Each number is 128 + 32 x the weight over its row's rms, rounded and kept within 0 to 255. Layers, rows and columns count from 0. Numbers have three digits each. The size before them is the row's rms in percent of the matrix's.

# layer 4 attention key, 256x224, rms 0.18, rows 214-255, columns 192-223
089:155182091129095122076185151148105138163123177061119110114127135122145138094099142163127114096179
083:069111148165096103105153146136176161148166117145121132114171116166066106111137056141072144108063
100:152134124133110078150117077151131141134106171143159165093144143154124180107170172096170164106132
089:115180115151117155131101166114121134081153131108110061120119111054102115165137116146104116146142
075:177174118170159095186141139127116139192076132131180175148099128147156164167119103165135129171057
083:118160101152153142173094118102149123153149139125098107100041122149094160139180080128135123164100
083:152177103079117138129145158188198092057075095115107159108160138127127076164157137149114125155035
082:144106111155133175103139153134160151128174076164154099147094105104117145103133175126108105064144
095:154110145094086126076160095139096138130161201115146086182107159085110138081123191106092103116143
094:091117167118091103153154083158123161143104109142127161107139074160101148116128149136095117137094
090:103160118162128119170148125110080130193160177137023125108153154113092120149159140140135113124129
093:096122150135102162076098139091102100117133076127103238168116101123161111138149167075144084103139
096:143170140108115091048114144043197108127184147121164119097165152126156093101163149162112173118179
085:120125177137118088152162167098084130165146136129151119135150108128174077106117153164109120124176
091:119134143148114083110172173099176057125074095091123149149154164189099112079131159157153129086087
097:132085107170090155120140070168110138104123183112149157163058093125120093153111101088083108103078
082:141055100146112095106071160094122188126118093172093148164122088103092156133066185105173170189156
084:148166126109123132168121129146179163127175111131101108178104151152150151098123050110152107134095
086:121176118139189138115166077104112137121161084152155097143091156111187105109114168142153136118181
093:121112123120162139186068124179110133083089135158158126143163101151143123141145109084125088171196
086:118170092113133128079120131136084144121164133118140185128192096120123073091145137073144135164106
083:135124122131083152088137137120150190156192108176122133095082149154119113088114119154084086142104
090:099108158154124119218073071191117116140136091113164116149128124206130110119178082110096144160148
090:165146047168093089106095096106078107109136172122069078139123161110101097102055109205096143122161
085:123108173146152111124189098137175152111161150118120148182167150097141173074092121151098134221120
092:108163147144096158191150165145113152139123071101217146095163157187116088174154081139138137187145
083:143162137107164183076072085114152210162150158090101104136154130141163070155088115130164164151124
088:123177130123115200164174140126105123075062135113089124159137126130130134112131123141049156154132
087:116135155135186118152084135205104082132092073123151124143108124122142174156097108072130148151103
084:118120156113110152110143137130073108157146129172161110089038109107123070114062084167184159102161
085:172121095136125143106130134116077123140194094140098045076141148138163137096169176146092144140124
088:139035081167129129115124131145092083169143147098162123147157155067164162149105057142167136110118
088:131109107096101132141128125227106136147126198114053091094087172145128142070116112113041156144170
089:113178172108175173103108112077091092096104141143160012154091166123155105127131126132080123072128
092:144102139103222166076168156146154119133102131075114166150151103140118151162138133131150110080112
092:121143091053112168114089083148153100161072173131079141108158130128119120126155141163094103068134
088:104064115183182128129089109127099146103111123061134148158113166130098105137130124156160158101100
081:117113091211065098173201159129099160204121066086158115142111175107189096120145148102098122119140
084:187135169119147116124109076095150172123121188141166113166151116092102128143124155137076134070167
086:101160135171105178169130111108174131094083065151106144143081175115113157097119089184179079207150
087:133072133146107141148142122128159085142115121125150133162084170184116119094115044067110149141139
091:137064183129158150125092114152102141124101083169060120113098143150190164182146168115124149213115
# layer 4 attention query, 256x224, rms 0.191, rows 215-255, columns 192-223
083:119125136137199115089110133089109137179155073170091152120183075072130155120142129135172122084129
095:124197153097129154156067155118185124113047129138127096147144155130135147116145125164081140135117
086:140130130120095185163185166113162102141084157093107167168108126120153089113167125112058094131107
079:173084118097145168113148129121077105105129113122107071138100147091143111171099095108164143132109
083:144104124126142116154176156095090111063144117129153124139154123142132100110171117142081136099094
077:150139155108091148083155152122144192104197160106117176107140127095161137159098108107174129150189
078:046122137148198086113126076153093153174177107097115102106207089110170136122197091070123085126153
086:145165142140142119144062162131121117114132137095093067085136154112168087141183099112140107113154
089:106164073105153085117112196093106112145118062111071064162149174180139087158137116131200125131159
083:127140071094114171135097123111168126085124157126149161165143146173156072120149098123110134104135
091:113161160151149107122160072063143107110158135129063085169076120112144104076108185095145160167124
091:115126164175130220115131140102106171139099111154106152094129097109120087131119132157117133133159
080:139089107125077113120124067128131164085152168175125199142115083141193174175086133138061077146157
092:161152128149199104115126153183152100110121177094123082133142105085127080146157117156146104086163
099:141185165067152105144127144106126094073066138101160085193168156112068109093166112183138068153114
083:097139135134175138128156128110135150185104166141123086088106142108092128153180131103141114145051
085:179118090173095154151115126127115134147113155140179171070139116089156114126143114082129124122073
082:183150161126126183145104174118130087142153135076102166087153092148152094156108145118135143145100
088:141117106118154214040167141135073130130107157163136126113130136138127085154117177162148170063138
084:161200080171145137147055156084106138090120146124150131136119149143148090172143121147197145109160
082:138108171112093135075106114139141132179112099083064133143177138114204164110120103143172140127140
088:087135091103160120141093109161131117132070132109117078112075166101173182119107111052165135145100
085:161143113136152182202062144109100103122126134088130175073132099092126078153131112087152108124090
084:191172083142124170147105102140167123116053128126139102134098152166150131148074124138150106094134
093:120128098144095123096160110171137095108132117129163152117156136160151112109079131124142208161083
081:139138145103194158110107138099083093159128111098119151142190161088124136120161134097185139081141
086:164144105146090121110115120120205128188136136108125141121149132102156123132155112153171129130165
091:159096142080108144149180151131121139135112096146168124123164149132130153158158122121128173135158
086:131126159197147118123116115118086173096130082098180142111154124148179176135085130150176177140082
086:171096108090123134201132135157112158113150178149111126152043130121138080142127137132130145099148
085:175150127147155139153045111121127130071106090101143167143120162129137127101173130088150151110084
079:129152162111152113126116193147106152111060177111137086085139103140113129157158059122142155103145
085:109150053151186144075158091091110127148161143110151138096156134089128114122145113128184046113138
084:180153116088167119089065122112140096128161129155159105091119100151130168122196124107113108126093
085:080155179192073175171094131102154203109130133146136082150153157145089157137160147122109115123139
090:163213093111157159161166116108149096138099102136119168096082124106135089107146058135138108061081
087:124146107132060166081093091154163169130134150164099129162083176095107093147079084104111133066087
083:164192060088110160131143131082163099114140093096136053115159132120103089128168088141126102089064
087:166137150155150135197165125085137144117107113150133103116167141125164048127082089141122165162109
085:147121124162153100100147142175067094108112170108133082148124117106111178100110162158138152115107
086:132120182131153109090100132137100178166176091163107119113086161181107122080142129105137150094104
# layer 4 attention value, 256x224, rms 0.132, rows 192-255, columns 192-223
100:120081154112148111119150074100173137139138109133136077088141127150217123168120083181117141118095
097:131176139124131103097117150105195188140151150107089097090147120132115171117104119116095123094160
104:125109133118153080128066129123109117155170183090142126049074142155163149179156169079095184091124
099:109091187163120146160111144082120143144216122140113080136121059100170156115170155107135105097086
099:163156153090182110111200130102185117103100127177156156057142109113144130142146124091122118106159
093:170121115157126165186162134101167158164157147125099161099095161127156109137142131147064080138130
098:129089116151176173116115134182102086128126138073136105124086128142138130063099086144117101148108
093:119093118169156092085111099107138099157123072152096133148187109122153124170102138182062065119157
110:132100094104136143140105121153111193127095137117168118121153102121166172199138090122093135138109
104:184123126158126103139163183174034123098132092141112209163149136106169101141186186155079140152128
092:146128144091170113128097098125147142172147088175137087063148116174113101112137130072109093110213
104:078117142126122075120108223159208116069150089123132135116132134146143103111139120129090165154203
099:120135126111115109159100121137150161154146129105075108091131080131115168072137070123143127157116
088:095179138104168092095104146089172121122087139134109115137165133137153140083124169190142082149113
106:122066136160136132162147124165067135168168136124146122110093098128153151141154146098094092154157
089:118111137152138126191055108104128157120108070161205166152109146138125064156137167103094080180105
101:132121168138132104090189099159103117117097150101173133153128072176117125089130126151139148086171
106:129137143162136127082201134120148138122088144115156117169066125151053125093112106089104117126137
100:160118122223094163076143184103097086067173125119131154133109142091054131126098100129118112099151
106:140099095075133156123100207103138054074126169147085143127095085119150089131152127156144073086193
101:154096103117100137184189164128099108196126138126124103127128104107156155079134123157125115052159
099:151137139105099112151077113130202083088092077095107085147077109123212119104129170115106144106119
107:135139075102095153115092181087166124109135170098138096091082130116185089102142089121196192159164
092:122116227111093124100129121144120151152125089109111127155084161120117111115152131085054162046060
091:132142130135101123093085100096177110083114108099144114161109119144115130088170094079145116076187
098:128108112113190076153139059126197080113161097120071160145123136163148158123084066141171089093119
096:127171137177175146123114151195159087145129153130066078124143141129139091133114122058083163109114
099:134168150059192107130112116150170152125159159128107064105095170109186144115084107110119101115126
102:126137178118152132138086112141126112183198141082134084130167120143123153078103116165146127127144
094:077108125086077152149141119173160108160089067130143055096155181138141101093124145122186113134180
100:108110139126072111116173135156151134100137095128128153137052130133101166110120138141239124158132
106:148112133126102149088155146183134126145114110090121140129083146113114132098182126108105156172082
110:132138173173127093164164133136097131118096086082149178114114121120157135092161151168122125140102
093:149128137129088096123133118109086138139124168150191067098152132177107145166101126128110081135130
094:135120151164165197140116144090133121155160118100086127078156102115165126143146104140119126058080
092:116147069178163129144150143155123183069110146121121138111126178147177084158079148212183097133225
107:083157116144162162135072128162132109092071164100101148074153159110118085099123098133124087159102
100:175127141124126150124111144149166160117151102100141128181156126161147108079193085130066139085121
089:102131142183174059101167119130167119120119108149157158117091154168137137145055121099087172131123
096:114191077078138146123137140170158179098173189080137135122103098162166150154112130125148171114101
098:121067161100127103155169099118150097151135143091188119156122133106145134130154169110087130166124
100:149125132074082107073095131174157148094070150141109163199193125105127169147094128147141076080142
092:158102141137127164164118119138134176119110098164113117185133074157075143114052146128130033180147
101:145173173106195189099115135165141147159141174166085098133148163123147117143102057194082166147153
095:156078122134118076096164165168183175097099159122154129190160141110095098135116080097122109096096
102:127138095101152089052135147111162138146070106171126168066139131104119071098150125157064157106192
095:202113157170079086118151126122127111149129116078122084096104107100160123170134142092068118134202
092:178113114157085140137128097160196110111142133104169085181131164106067171080111158105175077124082
084:160186110060084109130096098124170120163175112140151082147152128124134159168131172176095083111168
094:154133099078138153139079115137120225135099074144125119161147172132143139102135129079147088113173
095:119147154092087117124083069123184078125107146191065118134170121092077101147106096068190143088168
100:180157087172186132112150094082128128130090143127111153155113138088115065103121149112124137086078
095:103121149135155124079096097121114034045138133111102168189070137126145088102117153107142078119151
098:084111096100187135149142086173210121118123100130132119167126134131099140084118125082071137106117
094:121103095108135162117104116152131112088141110150108130091099079172136101177101133119113070097159
098:164154143139165097111112052145179119133165106158134069169166112123133104128167129141084125081123
096:085153147129125186108145098118104156111093093143123131164158161162139127157140086128165077154182
095:104130114127079118100095158088095100108120090163150179117151128104147095101104094090104138119111
097:144141071140144100151154127139039134115133129151136164091092116172172151112174114119092109068142
102:119159136174145157088180161071117126113081094199143126188117144122129165166103145151138104159128
090:191117157106127132078154106120178119105105132147094138101137056119121147137124149146151096129143
106:126152078159113093139090205159125115133123153110137128106097105088155117150137107079091153153114
097:179122085148068144141061156197116091146141125111208099138143081086093085080135159122124115077204
101:170083125151120119155125101110150110162163130087124096131112110161119167116125123123088128080114
# layer 4 attention output (transposed), 256x224, rms 0.153, rows 192-255, columns 192-223
091:087158030133127099127051142097157120110140063122084141152150108144091112073144130117196092147131
092:135090112125113164171151153121123115125092125135130169157129132137170097111155100103119082134167
096:168132131102133202123115162137123139145143079145156107170155116082118128089155154122074074125118
095:112146117116125132135067170071073156150132100175153208121101143167149087095048181167098109117114
096:132182148138091172117103148107153112124087096138138077153161151116101080143172128089099124153094
089:128107170134048091169145132164117151102139109134179109109096103142101104152121165113137131181102
102:138146063143134147131075151138146141139151175116148128122113156140134161157092166146147109111140
086:076166130130137138180112114072146146111120042120100128131146140141120177133176093148134125142060
101:137115168142155162159186161168166119123110118134110229152131150173121144104152154146099104139109
106:112124133107114093121101134162140080186075109130133111168096146146144150124160087138130070146075
085:101134132153131145135163154116161080101141107140130129148180125132130177146084174106126073101129
096:163168149138138153172115158155089131163063066134144062162121124139089126126184101106112104151092
090:154131031113035158147085115147122149139096124149087163158111117104107147150128156178154072047126
087:150117146172116153125155155094109131137136172139123144140142165107123136088160111073145113112146
095:172178065195107116105121126135152121124146127127140077111141074126109122116135115148127136094094
090:161159166118133094074207126165117075107142184116144194144171119078130159136087119145158181144144
099:076101115140092138176115182140148116205081156151114121089154165143096075161141180110149125148141
094:080130108129163173136077134078157166109132099118150104123130104145132154142164122130091101122116
096:136113142128121100150092120096137154126120127095059162116078121179164064145099093122137218160099
095:178149209119178095092114090143123083137086115163150093147133155126066153088097154094087122082078
092:119129159113140130066173075140103070131118128137188104114112116095106107202065158103161184099114
095:169142064185123148130146130148150138137147134160115189167066140083090099124116128159141151117153
097:153149138151123112140154156106108183159164160124101165135164149153109108137142184081085063154150
087:178112108132125150173102134178130150139072149119102106111130099111126176119126112107111152202143
084:118141155095126090081117165133174067134104150158139091110136135109137085142174161187150164178167
099:057136139061118124115128152116071109144142162075128125091118135131090111151165174115149158071130
087:142175103107098198154129174054169138134165115124155112118099130099093093160150131060081098046084
102:179155085185151111084174126133087155068063133142149190137152121120148101133147112175114159122165
096:131127082155090167175169192107133111118089170149093144161136189085153107138096150139132126117086
089:120130087176152090172144157087152156156161128132124117082131122149143141126124133112139099100110
094:140152107146101110129112118159083125118137121125095049090175132134171186089076123130111113099172
103:135119092150118105105134124115103066107065113137088154143138111128118146108128110168105137137146
104:124176123097077092161102183196122119155186192137068072119078172112131095167089112109102131123121
090:076095135135129131151178112127177096103143131090097125124095102125112100115102173135143145099202
089:095078071112071018169155093125121149156146128093201150117097085136125162084099178101130143143139
091:149180167105155155061127170101097126129106182119159068084154138104183102108187109082128141139115
101:103088198140126064104131128168168128150106109112133116149118132153114153126166145137122131135136
097:115118098136114161118123136115103158071126160149127123179085143135104118181075150116059189123177
088:115144095135070156121123176084115163131185084087145105127141178156095126124175178145104119103097
094:159118148120143174100076180170138118084108142150201075067103202063138111112148119080075116087178
094:096136106151138173127188192132098127124143150109148225129130126142093119161092085125116135122130
092:110124099137158155147177098141157103104096131106122160133163132066112107100155097127139147176115
081:072142170138079100109223133115145154064153125149135159132106108096098139126127142155119145144152
088:112117095177119141144130124144154103114127128138098108160114108136086136166157121110100163106140
081:096092170132075168134136119064143089110077137112099157168094158147136141092115221087111113120100
108:089132160140131172137094175131191114132150112080120096163124143168130138137189106064087067134118
086:113165120164160116208129153125117149134235119193101206098150108169128090142177209152153131137121
088:140131162128116162125168108162215078131138120186164098107170094115114121170131166128065168110115
081:159142057136146170122186120147164153103092086172111159128117100096076125134164183116154136121134
092:122084129169117150096195181148116081173083131140126182150102053170086144164121166191192137088119
093:147107141139180151147167163149098146086180097156110109106106137166149145168151179108073128151109
092:102086160088167095067164094082188117132070183168119163119094125144055146111144142130106104117134
089:103166142101140092105069081129095182147060127136150083143166051214144176084119113130195147133080
096:158140097164189153133135123189082130122152170116117123112118158129148093137140131125161066151111
085:139136100161113161101132126170169120115102136101176169177095122089193112112140128173184129090105
094:106104120168165151166140148161195130063113169105174097131156182120131155106092079141086115120108
089:127145149109120094128128167116129124082113177152113112098156102137093127165108120200160173079072
095:165133117132162088138138121144136171158112097104130061092164158098159129118159153139121116111108
085:114132154090098088081119107101176116182085119164184155093138119116158100103182114097093181115135
096:156152155084169143096061121095151159141128160119152073115045110136126114179118140092146161128108
083:161107137121088187154105123157124104127138104142136105111092131133170119168119111061097125060106
096:105153141126084184126160151117153189141128120136128211130160146131132126071107152123094136107123
092:096137163106090092108181118091138142134137109132120156132089164122100111131110128160099142129117
105:074185094149113105151110099110123095156115073153124107152166130161090147122118067197157116111124
# layer 4 MLP up, 896x224, rms 0.196, rows 0-99, columns 192-223
092:124164099115188116122114090100098132113173121105169123098141161084113095164119196164184107148140
097:101096140114207112127083085151071117140107154158083132171171102090144103207133102121120117130034
106:140117115099157168100157055114146123105200151125124160146123127098135104161136040151162140107132
097:163111096150157167061074066114104126118184065142178122071085103120146126091121138072143077117109
112:112153123093153105097088124094075125113124074169153125103072136151155101115129078073126180131107
104:063123132111145042119194164114122051117147145151134168122133090186110150125144172093134143189162
097:123091130100168151155112124149086119174108130166134160138108094089156096074084170129141106094139
098:114138130167108132146145134112075162209189147177100118145154183178087088137125131142105187095063
092:136060088072107168066137102167151131146125126093072151096156156143089166079122223124108218117142
095:223049132152091150137106159119137163151071133144121158098162089146117102134158182119099112116146
102:171196123156133133164198159148121116118180121132141090134125138145128175131141084131136101136170
099:153109141190135161060063163128162084135165082107149135172109158095159137148143103157144110121112
110:161059125084122140141196107126093122129118153158100112144129163126138156138138158153144120157161
103:091135100152136165123102164150148055098089157113134154113092144105130137174156123084176173092186
094:182089145098122031110085121142115112090146153147147197131112143149146130139099100121147115187158
091:214139130107179177137113144160119144173133086122170107115135152144118109112100147147090093141127
101:097247100145106077142106121159183108157117157149144172157186112164141139121076134151156148140118
099:144138145077083164082136151161103089093128161122082159202083167074134100156178130108134110149152
103:101133116063157129067129135111100125232111119117165084093097171132180181132145170143044140135109
092:095122125105152129165127135127078090121075182113067147123145105104152148159102082082166168103145
102:140059079169102115114120126148132075139078128151141153114123129092163159080081107119162112141146
094:056130137133199080138116106118141106190155082187092158132147132142107133148164083121100088153166
110:160129101123110144094166226144149117087110098077127112127156111188122130166093075145095107122178
103:172161160144069143152143067191166143123128058114078149139135220183130146103161155116191116126094
099:091053168147122157152181138128151108120145118146102056114161157123169163154155117112095182155133
106:114128130099109158140116146114150133117149168155129178114151148134159173124115140126161161108132
092:144138156192126159104140067178175122145067107135149147143038114108163134121126119151099113140166
103:099128076125138075112070130127161092121124129129168144099128131198147098152174081153119085158086
096:157089130094202108160109105094131143133140132188124119134172119145114162160130105069129091177123
108:105107117199106144091125116137116103167126168146098141129092131149085144156138139119117047123100
093:139115060173095106068122106182100150170157154146145138166143165087185215139125085168089152074156
097:145210139117117133126124135125125132153075129090100110049144115145137123130133113156127102228122
103:115159149057125099170158093121130110149148157182092168122126071116177119185146074093098170121075
095:070134112157162133149075094126161177070165141171141169132129095154157130072076156109135136131136
100:110100095151124108143107130138093129130121089061148112148074137172139175117136134076157125198117
105:149170133173104185169122092185164132116089133114181140098097174180151148118142183112115125130183
089:133083123079119117134116112122101121136150150128094124172203121129085067081130155113148131140112
102:122098098116107063135182152087127146163114077135138130100164149169154127145137172101110094159190
111:098142113074135076145082130100125121159132092167112159145144174107155194145149142128138119140159
101:148113108125145110095134137120106126145169139135138135139106136090166141145210093153078140071075
092:116122182129149137136183163061158123112116116115077137130135142105115141091144129177128133142138
103:138194110069107126163190122113097148087151129150095122130105126107087120116170095106130058099094
101:148092155151162139152134172042159124102105097136140127150116123146081097113111158119115117130145
104:113157148127143089129140131121136155128139170141147178115111129189139135143144089148096087132132
109:175122123178097148096110108132155151164109113080112099171114165166095133098161099170192071121129
101:108165135152066064124185106111160107185149105141103194122116143101182166097119088154116102128142
095:174127105127137111156133111126131147152147141113139096147139211095145063089115132031122133174208
105:117187088142127097143109121218113110158132102140106172096129065127075036140127175086152092116104
091:147144132086078113169146100092093090149112142142172121137112112114181157142098107127120123155123
092:087133126086133155134186104146161081143156194150127095161135179123147161118102108146074127133123
103:141146077138063027105113091186136075103166088179118123122149147112124111101157163131099174150118
097:124115093132125090100082053145153126150138142093082109155117102119091093146160110079129173088069
094:143206105094099102153158090202103094071154089139103039172098122151199121189067119088138103143173
104:139054112111100096071089080140101085183146111155187129086161153169133134105106125164137064137145
096:115127122103171112173106053129169107158119090142114080096107063121118082162165155123122166145155
100:137102084175160159137095135122140125154112133091125162126180127168140068177193105146101132138216
094:095147131173133089097118137104106102117141151168082167151059066135142114163106109104084158091126
105:121088099062129170174102092120141102112114164140096090147145177139113104111166131098073119146131
096:116129181100148159178137137134097154172144075133075113095126145112059133118112109175143191138132
102:103114110141120106091170122065051109061172116129117150123137160053135048120138217148146114165135
095:101139138113180081105169104125148053160134152160171106112122152158118094091145159126155086168119
094:164142118068126138123102114152133100112096159132118163054174062149131086103108124140153113129156
099:089110155125093114151121127104143075193126132129107110163125152140168137180086119140125174094090
102:072140104118146110107095136155102112093122163106167131135132124140134139096189234096122147091031
096:073117116102102119118150102138106143127099127141066122124151112137064160114181149136144136138146
102:136142124136091093080143127144148086098104178090136165159144116186132104138190090078130138120115
086:114067102142119176116123083162100187170126110090159095124134163110154192089147118153139166114102
102:100122132114125154177095079141194145123100132160109099127119147140130128102129133108173149086055
092:116113171126055133126128154153103075130122113114116132116129114154113099143175154122145107116109
100:111127111193143107122161143099130099138142117145090145172147143104160095142123124170113172107122
098:203156167116127125127135135122097145140132075057161104113088128139117142134166123008136147140102
098:137076117097108162119153180173145149179131118073118107183165076101136130139137114155101146121127
096:078122058145130158139082160070125096065135102142104120166097138122119113062089157106093128119078
093:100130113111142116148152153080079179158106077110153107095130153135070031162091127115096115136144
098:142112104134046163136138169128132146155130119206073139156130106095110171089118134119194138157119
107:157142138130119156133105136120115183168100098089125061083126132133076125111162184080158101153120
101:098122158140089130039141164101115136141165112136123119096138161135172159150194094146159143124133
095:154082116157171156096150112182096134141125135164091141095139093108111167080071141126133095144181
097:107122069113086075064131104128083147139135157133119136149115152163157112131147158097189112139112
092:148103107137161158098172147107112103165113112168198169151146141149121134114136152168099134117127
099:185088135168144157151122105161105144124149182126090122150171070125131124157132113095131166081134
105:111110061145083133146178110139077151153129089123101152113157144135110106139128152092107150146121
104:070116108095203177086096163107171117149138110133151131085161114142105075117129132053123145148100
105:157120201123115155110152185136091156170143149094196128111123105131161097158115146179130098145113
110:142061070098139183173141111127127135077111109134048115115059136079124110123100181091138191182118
107:165117139133083104101146135087067156163159113126136104119141071229115100182166083133098055180112
126:097131159100125101114123089098152064113096112144150093114113155139097163177147109163141170154106
102:127120115056147132153172121106154086139126181146131171089160120137148155135128133108142116169162
099:164117121098114177091132094106152129127136113147140136129068165118136147112132146147171115153109
098:106099165135122124094114112138099127167129105131079124085118054147105038110111129116215141141161
095:154132138089170150103136122104127126118108202143136138130121179146111100096133126132126164135179
101:105157107132161107119112144144123106115134161121136116066146210160129142124125146148147140143155
090:131181125102168136141130130114141160113060141098099135040156106171072069103071127088182113122182
103:130132109139141180110147125133084144145169104131101161114156102134136149181094124131165091173130
106:095142107075101181114166121091199102152199083140132128170147156146129105131179134128077114120168
102:114176174133101124104146138082115031108140114132155103141152116163079159191158079121107114135160
101:117156113169127118115130121187069164092113118043120173125106150123155179198168132107112141127147
096:070144129123160106101111112158094134133092104135148059211101120153114140109140087161149186119143
103:126122107104156153172131154082105050111064129103100154106129115083154106114093131113084136188151
097:130090154114127174151102075102132111086150139152141084091181120135095130066097133132177158114091
# layer 4 MLP down (transposed), 896x224, rms 0.0507, rows 0-99, columns 192-223
090:094165141117115141140108185087115125143134083171120147110168086116185163083136158172155123073115
095:134156131157098069105140164089141116152103208146171148108121121121142098140086030062153089166132
101:142047140123106131149102098170114187133181088116163091099138078162129173086132099086176097139082
097:110158120094094132120161086083161092135082112089104133118147106075161137104125129153065118159140
111:170105139110094163111157112118147129073172157115153101112088105112104145144115081088111192167150
101:097096145067153093091147118179157103108173112094124111138170173213130047140148136146145132167083
095:136112089123150101099140173074140069086097175117107098102150132123198105145120073079137137180162
086:102138113113079059164108094089212082136131126078121148168143222130108141200083125141150165125078
092:155077135127160128096152120122180039148153174077130144085122090114119098096144114145184140140133
092:141105130064092104145101114132092140132105085125118119207103147163104143155132140189132093111107
102:166118156141117133118146083125096157108119128109092073071128131177141148122122135096157134126119
096:123062171157063127078153159136066119126109132112124065139122094183100111131167125136107054199193
108:127108106166113107124121128139167113073098175157102099104112149099116146097142129138167163047101
108:092151121130113099057114125104156085176088153127127142159156151128192145130145157101140193115162
092:143119136147180083069175109146118130137120089148158096107164135173098150032165144089157101175139
087:169190098136095131162107025090159126076135147150087036173168177150141116195119090126115117076159
098:084087043116107155141169150106114145112191145138130134147124127152119166137145090154069084144150
098:116137033109118109125190121162154176097168104129121124151108182100074087133094106113134146132123
103:163181153126135144097168176158103162107089117102161055099092127164140166165144170185136144173113
088:157081197144096117154119092108141112019142108171152129149106111102115131152169191149077110180133
099:115052164109149152157086118163191145127159166212178138135089106132140104198101140147160202127083
093:119131129141105172113115126122098151051196217106116134168152128169074059186111122130192124146157
112:078135092171105116113111131105161171134150140174121111141155121111130145107136137121100173157125
106:122168111166174106107145174070144081106130172126189110177139158100174112092104099122171138098156
105:106147118135108153123145131125131154162101119099223065157109103134100100113107107143174054062117
097:095134133067060084193157135123062126109116091087186094144116122156081129175159137114120086090141
089:112159150163118161097162148110106097139131063123105126174162150144127159110132147174104148161112
105:083179200171112113207134127162189091154120167204163088156078169135055153169088162125147107138146
087:105187112120163190158080052139114145153129107139107088103128100078134093122088142103177172196144
106:139084147127099120088159106165132152185103180215149123121143149142142100114137138126173148092108
094:161099116092118130173176135072126114094140153102072109066176123145129114149113102138138186140086
096:116144142140090166111162138112123093096144126117094103166066114180116177125170171133132108155091
103:166080110081153169151133134099126133153128067125122093175130180149110113115166143108109109154157
094:195095087098090138181078085128134146145110097132111137108140093165148171120144099128148081161102
098:146135166123124152161150122117114098127119106181122118124174168128102209172079096073112108124107
102:134094181130111094139104123080098154179136133135105135149126084125074147094131125138057101100149
089:119132148167103132168134126133110150141149125173146072153154076096157194169135162109147163094190
103:113136156138098159170100079160165149055132107157131160128142101117119156134165090092124171119091
120:103122065150163101102180163120135153085143062135177101083149142086163090111132135075148088165130
096:086121122131149082129115122116145157108084155136129079137124155100149137103082140070173079149132
091:142158095134095141108103159152093131105146149081067074131084096129141214113143157135080059080112
094:161107149199117109111094098170115083135129117137101110060156173126115146117056121063132102136159
100:128090140123132115149162089180174180127152162150102083152134094069121148097097084047142124131199
103:139182090111125148179112130071179151117117133080136067107094078124119132111102147109140156108184
121:128070166096150123133122098086105087164162108135184130126065119107136154124174109120140134130078
100:127140147198123190135099142119142122119084144094092126093175076135132090167147098102151124143095
102:189134083120161113112115074160130139074111176169128060109123112135154158122128149161175116145118
109:166153123161139114133113104131129123127110129104148171151087140111086164163114086123120156144121
089:112129171211121162112095140091097110149140119173107180198154129108156137146110142140095122163084
088:178120092173141082123135101157187116159074129181121123073133179100170151150143092128080145172103
110:125085158108136112142146154161066077109157153125138104154107143090155108159150143126135125118119
099:175156100131122108097173154075054090088113116205142124140099109127172117186080181119151159161141
094:181086107155131128098095110109165113081087121146131144126148100073139149114159112128168115216140
101:127127151094125154093109185089086123139094210108102187104132120141137128105147069118127130125112
090:112147119090053091103144157152107132169157103173124174097125114134127158072108166118142126094123
097:104137119082132162151164132161138144154162147075096115116131122093083089142194095199132114129114
093:108141114186126151159162132129131126127133206090160184037151127086157080186089119107139115161080
103:128105136082081062071128163164130148113127097183121074188149153125124107084112130105106143178133
099:114174134163089149107102151132118177159109146107173122218120137062095161172151137089114131127085
108:146117107168145105125079161141138088061110173119159084142117130125167141068120112097170112148103
104:092150173132161102154157113157123132150179151160117106162175125157168123177111092107143099120149
098:187184123117148160146199161127161076120138129104094112148117083120133147067150099185128159100155
101:161162108124208148102141099151088181075141088083152156110131147069105132091116195154122082097163
101:165122150096130131138095117195112079129090189151145148186152115082081156196114064080170164125113
093:081076132130219135126130158113130181119144058143176173144060117189148128148158170166122097083127
105:113099114063137179108118126198086143122179153112183116149123121170171154161103144113126119126118
092:119145154122146105110119156053137098109114075138099118084131124153125064133128177175127099115151
101:185113131105130071090148125105157150129140068137139129175114144150202171087125128160112121091109
088:124150093103063101104120115136133136128145116125138111097114145084144155132143095086110160104123
110:171112084117085147127109139116095164174124157064123074139105139131153126070168095186127144128156
094:135150102119063121161151128162137149124035079105132114111122169108127102151168095140110145105171
099:133172147113091119138141115056165108097135091112130132131068203136150124064147121052134085177130
096:156160134115158088116128126175144050138121128090057147061090162146165104170085086131175148105083
099:125101103202194116129089164109130170122103198086108123167128134093071138111084194127129115118147
093:165177129059132094078139121164083097184138125114153120114155113062108114148144106080139151150074
103:122068102134089152106134087102120138096159133119138156112069084118185096154159104107141150128110
101:144092127090183168124073097120128119127094147100121156052084140158154135126040082126131141093159
093:131175157100150133139092118137109136098165089128158111152096145118129158132144095150156129168077
090:116141178140084123133107120127162154143119055071137104146160122096078130130098132169139095117110
092:106123113124178146117106102145129119105109165088115150094135117056094115128102134096131153114085
102:155178129197166195120124140051137111113115148102158138137145139096115104193073158058117171164115
115:093184117132092151128112076120117112052129142088176124108142174094109185080081177113132206138137
096:188136176138106141095166142133156119139139109139118154121176114103101158143158141156118096113152
107:071165088128166155114169094109216046080091174109187145148188129186147101207113111113129091098171
120:102144126123153099122129172140122078189130170135107157141143095160126104123108152131178116125184
118:148141146129121146185130095105197128130136147149180144173090122082099176168059072079107114110132
125:096105109133076094126135172152098135123112100118167068148118102117123153190095096123154136150109
106:074092073105173175111172148114133144029183123166127085131108126180167135120148167133178112100143
103:108102144093102111115136069146074117173154192123088174075127127089099160145112088175105116091144
098:151211105146162126133075168126165138137123084136058077141178095118198114156158102110094166145099
091:126168200166123110142116153142075130122126163092146114122174102146081107093178100058214142134148
112:132159134094163156200142110118113124136107093125166119077103168116086177117101135118075170110224
087:116118113124138069140146070114077156131107169160120102123168037073158167085119191173103088108100
098:139085138057138174115121147096126096097100085170118174123172134166137097129065138072177162144162
106:189136098085083133131136170112119126092145114130139142107099188120076112163151106148076128133118
101:092184106197094117087136055156114150132150124157151129157154083149098146124145100121163127135087
114:155129119160108132119066088126185106123138090089119169137199156145119143127158163095122156101164
096:090208118146101196171132147070147144131115160157121078166173105158094095149095124160080127061112
108:194122149097146165155071131106117160098139156153136161056092128128078169090137116144126108097094
091:183126149146130095137110102163085128138154126059082105149186168078095169143141116151108115146151